{
  "head_dim": 64,
  "attn_scale": 0.125,
  "init_std_down": 0.00697,
  "learning_rate": 0.00205,
  "lr_head": 0.0144,
  "train_tokens": 904100000,
  "max_steps": 6898
}
Each number is 500 + 50 x the weight over the matrix's rms, rounded and kept within 0 to 999. Layers, rows and columns count from 0. Numbers have three digits each.

# up: layer 4 MLP up, 2048x256, rms 0.0826, rows 1105-1157, columns 0-127
# down: layer 4 MLP down (transposed), 2048x256, rms 0.145, rows 1105-1156, columns 0-127
up1105:517591564491511485449488550449542434529510464555553466478583501492475459429499500529525470484428534505467573529535489548401571559547410493564471466525538443488534485495396456497484487521481573583449475467493512482467484411530437477530437527503436459519539378486431546486489515556426426521324507464468502499503593446557560461519417469502452482526530447457496429572521510533459489508472
down1105:506512506520494596403423475435561541446481524403445458548493505553514480447639552484501551544475512525594462497498428606576451508458557499435558522516435506525523507477543464475488456461492458453432570489542528401483523542592465554474509566590416377457380488590558519478491496532482522436541601510474456502552471447480489511474548511511453527467452524537492435461459497517500522505463
up1106:463517459544455611436420508562540463517509482516597449509498472525508396511496426503449451451526501470478519609391552467471490423470468481469418550638509480480612379469528546436598478568432502530552462545417549516451530527399394523498407573587479537510470546536453454546471579438413455515462545513441524443619406451583564576460568480525470547578489533590516458585531489505408536464467
down1106:514603540563499467533487475521560426434497482473580479574484503580544462455505512359415453428560593525444516456555522575484459554527501482445499526438441459461561520551489564467593541513459469484531511489578469398519518454436569500489484638574584463476518482567520529400477517576454528506543570460461498470597476481457459516452577517504515516491483523479506528505546492541562521341552
up1107:428516485542532420545368580483484563471467469469434468549527452489458526581533415405454494525513426542544532609402561546534490494549561433538506507466525496525531507499502453517447531406467552549437477505440464432463506540471510474531491519537510466385479465452474478550501508538467457416549556491610557600485444530414519554451466519579533509525453535507550432407534518613484565534584
down1107:571517445476434549462561541504494502540402501464512473541540413488537527552506531532543498504564453582457470460546504563587500488428472498518485498512579520427480531601538471444535493482480492488591475464601515553479557612447442503444510551468591420523536456455454616506508568494484515363490446514484461400464498449552481576478569472479445499456562479467478490512469487482654492474383
up1108:449471486583452360517516399539490546508491601518545532458542559438535536421474479396553502503544576453544371502522471566535449474548504448532468513490539509468510499472476532469525433410528442547500462486517511479535453473477472585459465494506551576502537542619556489604618511559474432565440571577504434467501521444428397516502442597466573446530456604457499495490505582539518437550482
down1108:506553434455537517417486471446494387558502449442384517518512548606444535553556462511530515497457492518475602523386556485517597517451448480497486579550366517471563540513578480463427440534581584485474583499462431477524518489530455468560491582503430479476460487474534497552429532505470560465581476510532516420482495496504502438459574523546540525547434480581380532578490490515475533569510
up1109:486509588493507481528469443412516515558440500388482430442533469524413483463513546519516474485464499501483476594510641511469498473492531480424577494504563546468533512464450485581486519456453410494480468532501497486526464490469535548452580566598535581445495467486531452510509530490452479490503521493555508585442455582531510489565564515524535513514573479520525636524525533566472510511559
down1109:569426492432447499480512465489511440487527462524566480611511468441530407523466462494489425489535551503500556506454447508495509578424501579510542523429496442576579491432543546478554549510496564542470525456465512427535522550543462402554445531495553547485563504483420600480517473540548482452509439531508452493453499470434553542498541476456404530526434528514575532531589417537453534439480
up1110:509511433498475435473552414412484415441455506474538544552429487555464481492494467557503386545526523444481501519494589438576608504531503444523533476509554496403418494483572503513466547498504493514446471449540465417533479513405559502483591468532460447528570537483493513537575437509466484529458525491589521611498475422440501473503534521514539566542562472463569530436460433480483539518567
down1110:484504564475489482556502375559550531574569490520534451533447450511514504495500465539551462556472566490581438565487507496509496583517482517448527522524493497528555450448544457478414447528527521565485522612420471502471482519486488442531449569590551412517373502510576566455489494453505530506558491496446550479480491549540487466510546495437462446459514511522531536505556539462533534507441
up1111:566583471401413597477490530498574534500502494573450511639591526514436516557500613484461456430478584419432462510444546476525486552482553495536606555511469467342602502406516421369541617509422444491436508586509347541498583548563517489445463568479427512508444476551527493505509520489555521524496493478587512466557482461505573529538572510571524435494501507506469444597592436539544485561507
down1111:453458545507587538583462510531488523515515517432474502492469418524453493506466460532503585540500431490566561440546439500418491493468470493523526561663490419460465433443484538525581544529487463598543432489484556581519563437419492556484536595453414383493566455473559529500460381440526478495541517541471414475497538521493445517516501518395478448492471557454492600484444544541622550452411
up1112:545501463535477507437372468489543486505488473523472465487569537406499454558426502503534535535525525544514490468468586490526432456558485488503476486542483535504500501508447476589507553392514380525552552461529523480500425421456541475602457500511519467495489425522478496456493561516505515540478418550533492459507468478539491552547440528537589501435518533417467590494500508493536503498460
down1112:490491517415493449537534537460499491539458444527416526440441468497511460482512600475502514547475479562505457456500477466583488571471539517448485525529513498539443465472464425477589515463459539506488517545489415564458538579496537592410521522487481542457491550556475479455459523473483470440492509438433466478493525505580496498506560540509462535479592474502489446541521481519454557485530
up1113:440583579620473515507440521554587411520488430544504527472513463496534495522462448539477486477488397565530569477492436488525515383525491459512493504428492474506459516461418541547500485479577477511535501430516449479535491480376491514512481508471495521554494401473495510531515494496552522511432494544529537484483587533490547570475437571495544459518405480452473552484591497480498485487525
down1113:499435498500481452475511485512469452514511465534515539566527457517561494562462370489503505516521493484434464534436500520458505548500509482449489453510487468506595514514537456541475503404582445510515419553502559473499522494519577541499530506396456556543489470535491404528404524453484497483538492505507560554547561511490456543520471378580520549474577497504557456536537515512500615541500
up1114:483527564507474516450536493559429564510458542444521525590509424602570568563512540493469461502414498672381574502495573511439542447515508507443369490493538509498446415492547495573506454429436484487532540452493509517478432383468565424519550581546495440506424562467463441397503528472546485484494455455427482544481480562471568421403501556449482482586498580495536498554448416511412454535552
down1114:550514397499583505433434518443456499492477499476563529516481523425525386514589576554577392474548518576587581516537599501492533482488439510503606454570528422553512441469512500516412492515603462528377420475450469500533587494463470532441487520553467613493431481455509528577500500484538442612463437552539370416487424544540538516475478463387621461489480494553600516497563454617555626403493
up1115:576515543526530467550501397392461467504504493455537387530444442561457449567489611494459530456521473429475539495485539473510553485489503510445496495394504563447467478514428535456582504401479540538605507558509495491488534543565446542508451514521479480469507521511568582572499439476563470469428511428435481494510462490488545508452473529517522536481539482463514493498617472595479545495520
down1115:507506493490523474502581526507532519534499572542456498525510453486604547519515420432499557519561477570566499513516482412464553523498505555527500514535572521439456513458508429583505432478448447561447555424500470465475335526458467509472524549476544493516575536484478517537513577454547462501474494542591513529544459460517583470495472492541589522579400441496453486477407545432485421497480
up1116:465476441521524505526566543511460549581539485428514603496500491561491486474533528533526471541485533554528474457522482502493593473545574495470546424447503505554467521507540556479541568549523502532510567463553517572570555538446554549542486378543483499506456502552465497506439477406563438585436470541606460493511435496503481531586491489500549405543587475517450521444532534484425483502467
down1116:560586509484414486513387479576448460462484540490466430499526486556496590528443429492486410546512467479450557550594472454507515522494403441487486514539493555451523499486495492529489465532522515486460423453546477516486508495485560488528532539383514526470553530506476357521431582581466620490482429511536444585515562471501594493507459527449424545527439526428535463508466572496596566440441
up1117:459520631519495529526496448567470553538522613402594520430564462384471440412521536502407508557544484427493660448443483445527477555561502538437528562540536492474510532417452556508455444514453546503502452424494530521551604472431423552522432450499488555443416474478526513580402461513531491487442549554510360498509522450619445426579574578496531448447591509585486439579554452462461464551472
down1117:453444528554443542463558499477494474507493516606465472552542486425505482495495593645489443553530433552530425440474471557538402466353508497488506463498448525409537466505493518505582476546494495473379526556466424469442575470479529463604585548518456634443562599522533579536488469486528577428463546451565650489458576515466577405517521538452452517523436542561394477466538428558539531573381
up1118:561598511438458475493492523482553495460478527418521507389556419483520520451477464431476598493462493499517441559534520556480524498443503526504555402539494447519471644459401379510499577478483561583424455515467456562406553476509442564545451485542495509542553481448495500485448539494499507533508507566465580437509458480570467460437503533481507492523394510506479526466485564490383505471485
down1118:481501529603450563568489456539458490447532432568509630457471482529462500542494500498502458441505558525510514411460537480548528457488537485489488474489518525522583487490502609533508487545519376435544498487505481506541452481426466469425567451570518508484493486533452515466472329454495551428515496505544419561456505450381491528501495556498547495488497525524556453532521546516581614515544
up1119:486522494510527481469472531482449526647503478559374433526507472448519454528535474539515493417478537509453539494479534480565479459593586521525486474574484441564485507447501549562497462494561487465514552472432502566483535484693543554544474544381488375432449518561460470572563485573469558538321512530526475505568516503457419465559548617450601478465594442505467566502528488578476513563547
down1119:497552413550434575465526485509529555394559533541495557491481464604569486514529503490590492507495523582558590537445527477430492452481494514485548574540505469485480379502503409561446501493494523498515439499488504454505434430490482503427437470567559597408508498449529515580494376543582477417512438539525575490426415539457506529561496481648464598619487510561433527522343480491562507556511
up1120:464467515518582445490463576577487539479472487546486572475569449526520458499472482399489434458526565573507446469516488486525577449490476477430581487430492451495544446508494485456523531510528499495409493432499500442528548592508614515491508643538492485473567530531432409568463524406519544489487468483499567523519503453497520566440566533582532559605464571503515400518440450496503485408563
down1120:513479513439518589518435569547502464517476483402477436459499560503464491502518482485469480528424375395501533513496477595502465521544529488589398489601480557455477554445513502395511545442579545548468503497468496470448610514437509410491546499520540532533510562511479462427475481478575634562513467561475519539558449523537476496552519578407483565419445583512523566516442571559481551502497
up1121:523505494433488504525570543504475548553483543546466561500448543472404537511656476369480581598386534502519496473417506433493467587480528450646556514374541471608478556510561499454527512591511553524500450520517499480490500491485593439498478566494533473498488488508420507568499403517533500485526508532521550399443431477480508473454514482432422510522503507473536410448583520575514456562478
down1121:459475511495509502495512486501449458530536524406484495457478461531496511538451523443507457432581511523479543453488460470511536445449463516493568398496520520514552512564473546540406482515453451510531469422467466520517469475549472560488447553483471606463543591471508472487603590544519497447359537499423498532429434509531488535449466515462568416516463549395524566519549604479508523399655
up1122:480576472578468499530470461504451512601496506469545524463415486508461498506560454450468485575439523595410506405536475556519586463500495518549523533607439495514435531464490451461493482444560505499488385430503588546486516487400508530499413547468478516384432613544496509494494563536553483434513486439483449514442495532456561494529492625489503440511506570559504512520488480446484470497377
down1122:510537558611435473503407545571556491468522519524556595480511517471556431459475584558583473468536457434513485496502388539490473482494557509491602495457456537536515459552519457439573497473549467452526544494436534448488542507538476500517578514502445519554498495576489500451525524550513465554484516474511541592516493426515477511497474479546520534506625552461475481543553475633514452492574
up1123:452401489477451440520491472418537435571525482451473478517523480553523569583454511483525540481530460542437465558554458511411497615470496484554554463538571504450509463535453528483525534416499499548446413540525465495478538402565522444475483481435489460494437459521480541499509548463469481550496465533487475513545520452540507439530462464517484476507522435505501579556447392546588563509429
down1123:494517461485519508422537574605406535621455570456503547395504511426414524473545469489447531469530517477531521538568522558477425544524545565458470507428425440411520530436520475606556396505475500468579609412462463506429492527498496516536620498594538558424604494539528476570519461553501478495471500524553495583547433496498591521485518527456516568514528451549417494481468608547427440474495
up1124:402515512533530572572469515418547544574381531479467411415524552502435493489529604569492524489518524474396507458482495449505481495490471468437610458491333506457496465501610546541528435503522482505455506539423598466522584502468504556577531511449414447515423522517487504526458523482524544497477500555566555549410487521500523495427403422486492419478510500448588417548541596489364431435514
down1124:425549560591472532532481579599485542523467608442563503537508400468426477421485482562599485469554528560558481511460489452596488585429521465459458473458452480601507524400578424432546469570461579418577516590551547462535504542530501468565541488508530507544467485513524483522495586467522554531507467499463596466479492515468523481492569488507464422532477470506451481545476488460543469627457
up1125:597517438565482587463457536457486528542483523506455479535478464589460451526499519529455405523468432501533465483463549466487514584622518572512512471590549406435469580519531483565393410460492478560537533535564428472466565500564504535527483490575562408472430455449455436475479505550448409507472400611521511488523456471516500516497584481501463438518477520469569411471461460496400500501590
down1125:577570566490472479455450501412502430473529435518485552494554490510554410480524469564547610503519473387579499527487479453481584519477537543547464530529583587571464460433504503414502493558491518461585578489566493455499427438436534474377557479576523548488507586497598521519475455458599509472449554463507590565477494434523506528495491555474475468483480446428456507480543449468517484447501
up1126:525502449547522473415453559446480548528449521467488542507517439587545502491473480527545524508463590471491525454540407527468475468571507457473378478441419521506496494495449627462530511478487479436600623521544586531516512486552504573532433559502442533422498494531501493541483480505502425512524512473421483451574473500657517493520563514482589432528559491490552374517554516591470466423610
down1126:480531475448464470513495520480518493505442480521480422397482516444498540444471570571498467506625426488528535569479470489498554499494577542478467531511467419503526516420527464593560477520462429592503551460578505552518544525481494524570634509546587468444462476567453495524431471543476549498615435538531413447518554541500417498595497469582446460532591432560557461508479491491403533555527
up1127:509522544452548462504439562485520436543508452543486473404489392528391565539518624417496570476478475575565594472430457410515528453591532542403530574549570562443570547496447498588502543520448509632472466486434575431585572591465443442557526474607589401460476421476538492590599529473477558468399484469503473541470462464569572491490429481434575572509468494518507587473435520577382538494512
down1127:524533517503431569497572438631581552415536463438494547361515467451461588592598562519410489471567540542596481439449452495418507499479547528493527313405466474434498620486497486556485415496529555484593493473558541523436531431454561430582457567611522462554514466480547498479529532523468469535404515563503442518549413478452469471479489495462535500537591544500476569500551537403528478500502
up1128:538531468604485517560486505514471385542488453430409446468509489482468477436550488481602577523489528556482541470517537485599446432526561500457388483466563519503487554558526513497505661457509440478506543423607534524523520515505576493535547543499485443504569585481428436404445518514451524441538416441484538491573507500463503470462510435446566542542450472540589515476523453489607580571577
down1128:660490476532510592481405531484445546516474526547548395581492520496531414508472510471476459496443507458483527569496512478513485518505570539561588478463540456461512525466502526453589524465559531513481413475535419412440425521487554512541496512481537441474454447481426533520548590562510503506503427464494563462385493474450521479573473574574471512515443530589395452595514515542482506539554
up1129:466469431448525521509504515488511577497546541514485492476488513503542491574470519544556550542445469538497479533555525528502512578463491500571490546482417490618490545511531484457495451416403586504464463527492447501466501485480494576482465452533469534447513469397503490478467489421477490468462475524541298615444463559468558439496641475545528538550420473543473530579484505513425500475453
down1129:482564555524493482534476432491455485525453501496504532489526507586474481445451472533433509529495434547460526468498570394484436476556451559447441496607442484513526472527537462547504540565558457496548595447408497500540425543470437450418549533528494511447520497534578572600486510574549509446528586462508448505537418475534461500540536521438377484584467492450570525403561452373527524461485
up1130:481626531476471456554515497531467545416370533491499465394523469467551507501509493444496430528489518541470494455425497484529536558544369501459597500582498534484454468563416527530618526502409550465471583565468506503522539494560507519414413455478605459435430507464509462549500507464477527536460560499620486546574536518435564550512637464507530556484534486548510472442497411579477552570542
down1130:450548467507447552500571475512508471469550542438573483571487426560497585421558532471578519452522431488539420449515577450463530462636439503434554663475519645494377520411480573519484510457424538475439554565556583536564491464485491535488507517515533526543444481523500561481411571532446588515498531431481488530614518443481559605483525465503460335317509514479395453538477527577527436487455
up1131:468485376460516460428420487524461553469517464383436555476490441511548414506489540501409585474464513561450515534550545503515553385569543514517462506384488433456482476557493455576576439480527532482457503513554537466446497521577487531583541537574502479482481529489581571563555505550546578516478461540461511496579478488514536428454556515476491435472480537498419497472539461534462562497475
down1131:481387432512516427489515387479380609495495691465458458531518538487532489489418415542562472401440436544506556635556558508437521372595399495511498482532417374440445471537571486577554472578568497511441624553528550478382529441543557461599473512521482541440438401523608468527515551460585601481466466565467460510535473498508570368434454440479540424566450499594509491484474457552469538556481
up1132:526533470570450479501484546563427552481463523462361572555570424570546548438473478495469486578486514476519437500451495512388437468569490476545456508389517502438506532637514510535558386427408502567410548461485566502537568528433440494533496485501538595438449503494405518581510496513435471500382486525462517420504572469507576501537590621474499507463414531588450539464555438501451613478468
down1132:586447484333566476574553450581500482499434503419542507557478502467429439538484475614499488429494483488570435584598464509461500379486555494506469496431607472398489484462535439618472510489556517482469456485442460500464554597497496416495490458433396508518384547642513574457530449470512553524587456552483560510475522434516531472476530484634529500499468443532466401537486548598526441489530
up1133:563549491572463481503502458577478511452553403488508563507510445476481532503428509439524483496519522426502517492522484517461485421521449586492510435507491448442533392359448576467550541426474572486508444459584510447511589662543492563482451454572536586428469557509546479496495525469549441527411523554469409556555441497406403532470537538594477492508473555474470523492433535487514617534493
down1133:449606515534436481484451428514391463544475472439563520470402525444420530476575453569453480509449555422450397471415416506598568527491496432424452525488538514471460530503588541480496435472426429453539533553389551498412526459505385496572487595457468397606447555535490457431581623615487533455529500575637495485445509451436529462476475519574483513447477467524539539441491546473531382459552
up1134:475479489542599409504444617455500557429490412544521546551428350528567424448504479465570477487580480501522512503551554447383464504551401441491478485486518432533433503546465501467538480480588525502488561453600569423468574484483537536483531511434457503470545498484636580473628419535510529465508459486498463483534531528552553514540525542490476480433480534492528491505526443476495585590458
down1134:501594559423470453502444416448463599460470527467446365456478596472512475516579448477501494499471550485572468555491558517493506448455536523502521555454457480414470498334526387516551446598521567498495523476530480650519447520593507456563467552569591404557545528617502480533514581444548477483553474417510537557485451460538517496552476429501495491440475543530476579484580472468476440501540
up1135:443445521448472492544579503482559431523480477528421403488593487470523529476502600520511592446591444551413457526470521580517456536538478499469602448483567463455513498525484421502496558590586496411535521517541504506452514457494430537514498476481482468414572484421520549504518545508547431501438520428543462531465487432442539499538532488458564404468475421413543597505550569574454525504492
down1135:548511553574500548494491484547487462542603472469435515545543487439506549457523440520474440550416569430625565456490504409462486534408487554507499498503346466481526537532543505453489444487527549511465445507515438412561488499531542572451411510572532536511532486506460443465478537427501509420545459529488520521412511513487502437469519489527532570474435485549493492475527514443531469483485
up1136:479458525596462553449519543446522629536496527498475414430479440528523511381571497404469586575509514501489550426446520487498482570724491474442457496548464506517445464435521448407534510517519462569528508372528487453427456457520503526477584525544581481462502473471467495431547463548504496494576526538516532547506401567477477478567474591441448580474411404504592518498496523476460498511449
down1136:465556533504439509482398553534510499490549492600566508404469502562429613588450545481542415518488536507445564455573415507346461628556454526475541517497470454483455606459549472371482544548477476493477432401555553541505544358471508450559509618586447483535419579546479444469499378546508519575572552502476535479468500485472413483485426476500464571560529523520543548537499551578537574477526
up1137:493450518472525423465458527501527551471589468531427530465564498474477494575534453504522532520399443477478472612523457559487518540499485509465432505551555510385607514396496494508485540549456503510549424579522489454491489543433485514568451482469542436457480442519461509528476530470542461395564467487489463562469545516470478533504568599501564518520491518593597472473582528454502463516519
down1137:516550470437565506455522633522453495527486486485442518467504534463535474460508607489459534529551488470424511441533514529542543470461450470514459596515546526607458539476453504410471500526457470514471493539462484605513483456455509547487373553464523537527444642453468437485530581499472456444384571518495549423464438457540510433481468536506467590549599527492424516443425511480535463470407
up1138:530351615455574539491577518438557437499500518543443486510539551482513491489546577526556466522518456489535520490616549591548641469500509468469558518497500457481428477449473519466514485466489440481473466506487587461525485538524521596491474519482536403588535487512491492476539391554486538575450483492537538476457452479465529483404523509587562512551432473438476511530474503481532478440463
down1138:522487484488463507424507530536479484463497432472553523437518537507556529473478479500398495559594498476539512480510494536470485544435499477511542514469497526442572580546487535506479486522660480489459494463471446536569571547554490499487518481575450526479434506531472563478469599516426563475574496508550528479528579458505517456512468460508430511495540507509541484426567398554442448521565
up1139:461527447483490552477531469508425424561544461487543494347460425451563485495498477362458494526461513502541428506462508543477505581510591536447559500517504534515496591448545488494553456499415545508421587429566420526519523427398488522545518518469547576465467557473658500528390589527425503470393519489488497508503521485451484539535462503545542440508490543456513606584482517482509477514469
down1139:553507458442584542442537506431538560550441470417556476490495612549464509461547531494539490519483425515500487663469454470466419558499524408505467456499504482441552514470523493414610535505521407528451496593476506436495564466497531427520479597531470500583535483445600479555555544495585499466601468525539444520504402483437390490497505567579512456460466483594504445499432469374423449491537
up1140:479535474486494547546532454427475551429469572523576556467531525521461516481443477498545552435583490544471478535538532505494567427555531561494431491543570511487435536479540488643512486566445391383492567548439496480475473529500495535458517498545510522422482459504511567581462562559545559451564444462594513562511425457548534460492521546505494481472463482531397453439569467485467546530515
down1140:535547428435600516419382513471470476591485519630578519514556449570480472485505545539494503474421456473461464528537502501429483517537380427483576408489600486511555463405439556556519449537531522531568474454589523567462475468506552400581478619503505538528437398453438535484443469547445397432425431436521461428520449467547550517475517518444527572514447542529509487607444516440565461530538
up1141:509496418552486500548481511497508604467512500541492531469448438559547473552527464472550487568460473486450524600473564504578515485490489489520554558535484420487541483504421571390417515521417455532437546493531438484444592596507587463481478525491526530474465519545533551456463506547567498514483551465451482509479445583437498482405511443543421530587542465526549487369435375442451514535523
down1141:372530465506450488511506505519537590483437540513564481510414416535483361479522431425609492541444470508541473470493539469468424650533463515507566539457595573555612601532479445447503416495617474508470497418499563522512534403425575501576442603452316481573521513444433588433491452426414391477508489490511552510532541497592428492507452441489543564458503517534509486469537486458554532414523
up1142:514502543481462587476471502428528457513506525550470482645553524563576424441539513553591549515537513520464530546492465531481530502473552455445490435529459578541580502446509506384576509510502449479519444554568491481490457542373499432440539504416504474567523497475384520504542429532440448458533501472508490441503418552468438494565448484598498515521603568436524509426498501495495476425471
down1142:503427559610507563479520475571540552477487512419611479435457525460426561497426549459536491445547472466482477595549627515514559561486400484517531465542525531574453550435577527523590502536488406583503528517431422482542499490406527503447430509419511526482442520444437454543473570476471533491473523509450555535410493439506556516501547462496451431511553474443512497510543457485512534510443
up1143:524484493495413488453570464492402520514482479449475481589519476477441457480447491502556593578540502534467528521519548483500618560455540576419531459506462518390533436462458466497580543462581497554414533560415490561549531495500477496604499529545509451427506600528485489513547527509383515440486466500486469540476460504443507510491545435569510559456433486496482410466572500528457471529493
down1143:474381609509482485562447403515531512442532440463540466532503388492497526573440441476519461495389524485444521477506427551504490415470523453543552554505547486566483514551519437498533600488431397478526559550552512471480511465563561535522613455523547521496449603405637471513468523502491504479514467493478498463510476510466510517443560533492507479436519491590480482507519527460518420465465
up1144:484529519495546587444476485528470494517565515442486422495474487469606505450499462583468454529528470477577521516546529509528514567524494491430443526502527552618436483538564498453573534487519452468436482506617475505448442480506500596470476430555579509509501413571486498566467480480484497541563490551457614502581478553474456442480541534472499472529469527458557469467469510494517468522429
down1144:531543496463515475485564538477537510499527547535522429474412471596519501509538441484550403463581506477465452467454489553472508431483506522517595564523473503399535556501514478598498456529483498445549561543549499469498486557479483545441536503515487514524474486506431535497513407543473377471488500548498487554499514440470612507560536498476579468437572446526460529478528583483553573503567
up1145:414547411572471556494594465450464592518494516561445646494559484513444470529519472528498614449475550467489475535464475536383584551531478446525520476540527593450474448609465484531462463439437471587586502507607478471510433439505573573494374536498458470501460692446430538573453468590513514500506543435482482484492586450485554449479597484589504475563477515556569455568528474598492470473542
down1145:535501612520416534497488536529450517479563523493555449562372457485481478452494449557542429478501522536525473568503536566577436480458517534534504523471520433436602603448495533497519509477613540502500526507490432429498560402495473477524498552420523543507606526579546529488502544480573492489505498474526459430476468511420497541516442519520447542486529541582541490470533491439533557406438
up1146:517509471425521446519491500417434536445495555502497487506608515488557450491463470531472571536629514539449457477482443549429431508416560495576505535468565499519505534402499517420432396399497499372553520553509467528466502414517426589551581581545517525593544562513589499456552467408504526486437498470524489505534515505500482497477530455463429530480467575578523489495522520465428433542522
down1146:496418467575585439550493462514542434467513479542584522446467552500525479463435440474516357469584336489553507438552526514557586473484458522477398481498558553543593558617516457582507465502449448597465518467635516452537535570455548451525528448452525491405505404531461480511473574454448551462525498561490563515473507483494502457567527476584449583374402503435556468454533559555577507465503
up1147:335490483565589507440503503498434497567525438476607514565471455510518456424522519551549511473491565468578591535465509587459543637497524482554490524468510467559480471519402503423487471476612525438535407490476575511488409528448451578495473490599414577527491520498537494558491386538489450548514501445461476451507539479528471550422559464597530522605479477507498543463503494534464540445489
down1147:437479538476564484477478537506442469469433465457438463476578560542449480570548490540542487535455572449441560530460508482546449491524399509441470441489527477478607446454434572578447599482449487481474537526556490600540496508491528572521492522526411483485426468450468492429441492518514499477581550471525523633450514585520453563496526539492482527411508495533542611591491502488431519480553
up1148:530532580468567532418419399564450560506421573555455450467524471409452438615440498495593411439469569504363551417485515569640465498504442425454550424458491548444506467420518529529487562457487493464445414507507362390493431537461458555449616564583464414559527498420552474478447571490459427580503490516534423466486550511534529513512570413553465513366495522570517509542533633588496550612555
down1148:548502542465500414574548549553554534440478525528500445517520527533444584512536524572395374487446477563548462606464512542490505502509486486394485494459565480518479506513564436544545483547479458445492595537399526588545451424540524552574417544442483557427553497509462508483543477559384510511563440472420504472512515453547511498500498460594530521544511405431448485456523418521511520481529
up1149:560490505511552371470423442484413576451450492521563508461521583440520409479556489476461444543463553432520481495536625427526462362567510542505447436425546501514409511462486490570535523545486402460441544507475422446435465574473522496408536459528543488391530499538483461469522517479582534569486457524461487502486477484381465500465547535537478499492441578492635508477555488503484537471475
down1149:465443422508556561414467520510556409439526535460467500481545506508492522491443526501539594392534516450545503487456407453513552593520442501519520540477479487470514570520595628563428501566548524460501429478546490579561498527455536555592428507413431489497461463556511507509540495512632445439550481517511444385447484598461596507527503503479525461470518590538485540539352501583434443517424
up1150:620473561471525576402521516417460470539575501500511514572501526453432491524493501501455539468562553482453482464516546535462544545511445416592491477603471413537460369554408496542416554539512398505519429468515493504548507589446509463562548519453470511645438473478493520485512473523515485487405457543445507497497465529476459493607468562562564488478548568510603430534507453581551475589513
down1150:469507607434549459550567431528444557473478654677526484457457570524501408446509527463617445526564497500515492564556505501480519464529552473464425532490444578538471537518445493463481521506446485584494542534553462484493435414512554501449478529473535423505567476533566515542434506497504501479529493434503515437503509449479561519447477567470540452583489446513413482433577471522503538400537
up1151:510550570538486504458478596445565410498488474415539536576556432503516486408432590392529469513495610524524511489517575524531486465453514472468454478509569536491532540464468500503435475462540487523461543497509500496560445432506578577536441530545414572536559520489512581422510440415458433357508461446554423429562590576545403454472532526398480447488518551526421516418521476589417514569447
down1151:497416519508562424511465523517470490466449473489591623541559553429524435413598411485551494502520425499480512410450538518562401542449509495429527489503557454539487509486566576529525433482509501428529571483552471454409479477472605526449466551492499471592567408430469407510507496423512497539541472483529552503504501592461509485466458469494460431501485566577582576534559526580515583471507
up1152:458527505497559483475460503519530558503471522514431551481442472439459401581557475514519516493407463409543487503564537578617493445536532667544550570533539519439478478616529545416597386622480491531551546467551508452618526498535454484575530502528529567418480492406449519547512497539499444508402607495442494467521421441462572572464538524498476516547528541469487501415533474558512429509520
down1152:483467423520684415458555437553421451479530485508630432499513497520465520432459493543553458511622489530564504540521491426442477450518478484504514494479515506567569556492503540558465390399521503595491475545478480456545485541489571415525584524544473503353362415520600518436464512531464495433428513383537505409462415455406537438565454503509430594468452561476547400512450463447527525507561
up1153:426484579496578510522550508537450515523540474571488428416492585370472476511527564492473499524496477407448510447529405587496346472467447448430386536547524504518448556460535508505527522535483525481609548466554539524435447520487533521483543447561507524527480504492466494426573462405402494437486437473524512471477491476440542514400553538453437445497459440527490523462473468499565525377600
down1153:483474482460438504435492543443386528543529486450482468578534407538530434534418443553532508470523586465478456398541552476548508529509488536509552479525476530411574433453543506498415525551533494541469528506410538576504558500530519505554511515555520429463524550467573507545450450492566467432432495563487555537407510479503539516519476512512448444492473445578474466467624483560439484500498
up1154:518434545456520422454536526519498443517476385531406479494425567482514458485561482461447451572402551569437587515514422488471460456567579523518512524541470495453501536484491439491453536485491436476468532518463442423479486452504507451433546532574549603554408533437588524441546452436489505445475502537571495516490496480449514465492554495509472474543461477509515475517542515492521636561518
down1154:514498578563488491430592481492545476491617493531525429491512458517492444519464402448497430438482566444483377531537489590528503460431436464498528466473395532530522490510495525438533602512547610517542513533535504437436522535475574546484419423513517528548493525561586477537496493473540417571517428517493487496474476571527519436562428514454527537414513480600526503546457486436584446479548
up1155:570516459439400555457570502511531462427479458515443483515478570443485549457569482632474508578419420547505540565534433481495527539450446462459421545571486498518583482455508584631508500468444487505490504528458488462468531462547432470509479453578582469394540500527455520494478568506481488420449492478520467505487531429497608504412590528453440512518514557386398540496444594492480558444469
down1155:418388568473544488596587501540469489558567496467503480457492486456496486454445511509539450460412527496577581452508491477461527562494441522528488505468490537494499479492368587457550430478530475565469526424523518421457477446528561488511445504509463595577535512521554483463528574475567468531641495460543534474525565494468425480470492545577573512530458513486530491489538448463503428608539
up1156:412390422508526518483483518584551498560415544433386480435530495516575486440507504536491511480466500529429438511484569506478484457573584444487504531475515448479523450560484586529462469407487565533550429491476435502408519576453512564427545553432432562497504528523527505521443508583503476415507487508497581389562567502487554453448485520440428488439507524555450473456483534523485480592485
down1156:559465485502382400453560461418515475537453564523523455504529525506485523472445496600458424585399536479529551488565495522378498530495467482584470487464541549479476527521536478536557475418474451487541448564490439562429402422526467542513528459482590473439509402529500598455512492523400637515520499509411523561503488483574590572523506514550553500467494544509553504474496442513515435486474
up1157:434415402525510528430521444566538547515514501482496497511559460504578524467429548490530512566543490559470500526477510484407475493546474507476490445463474527428514487566535577559481546477520550574489444526501478500486450537517423470520520448493440540463582438538490446531543497468539464490444447488539534520539487456546529532550488515489418496482462487551518440468504514518516464546467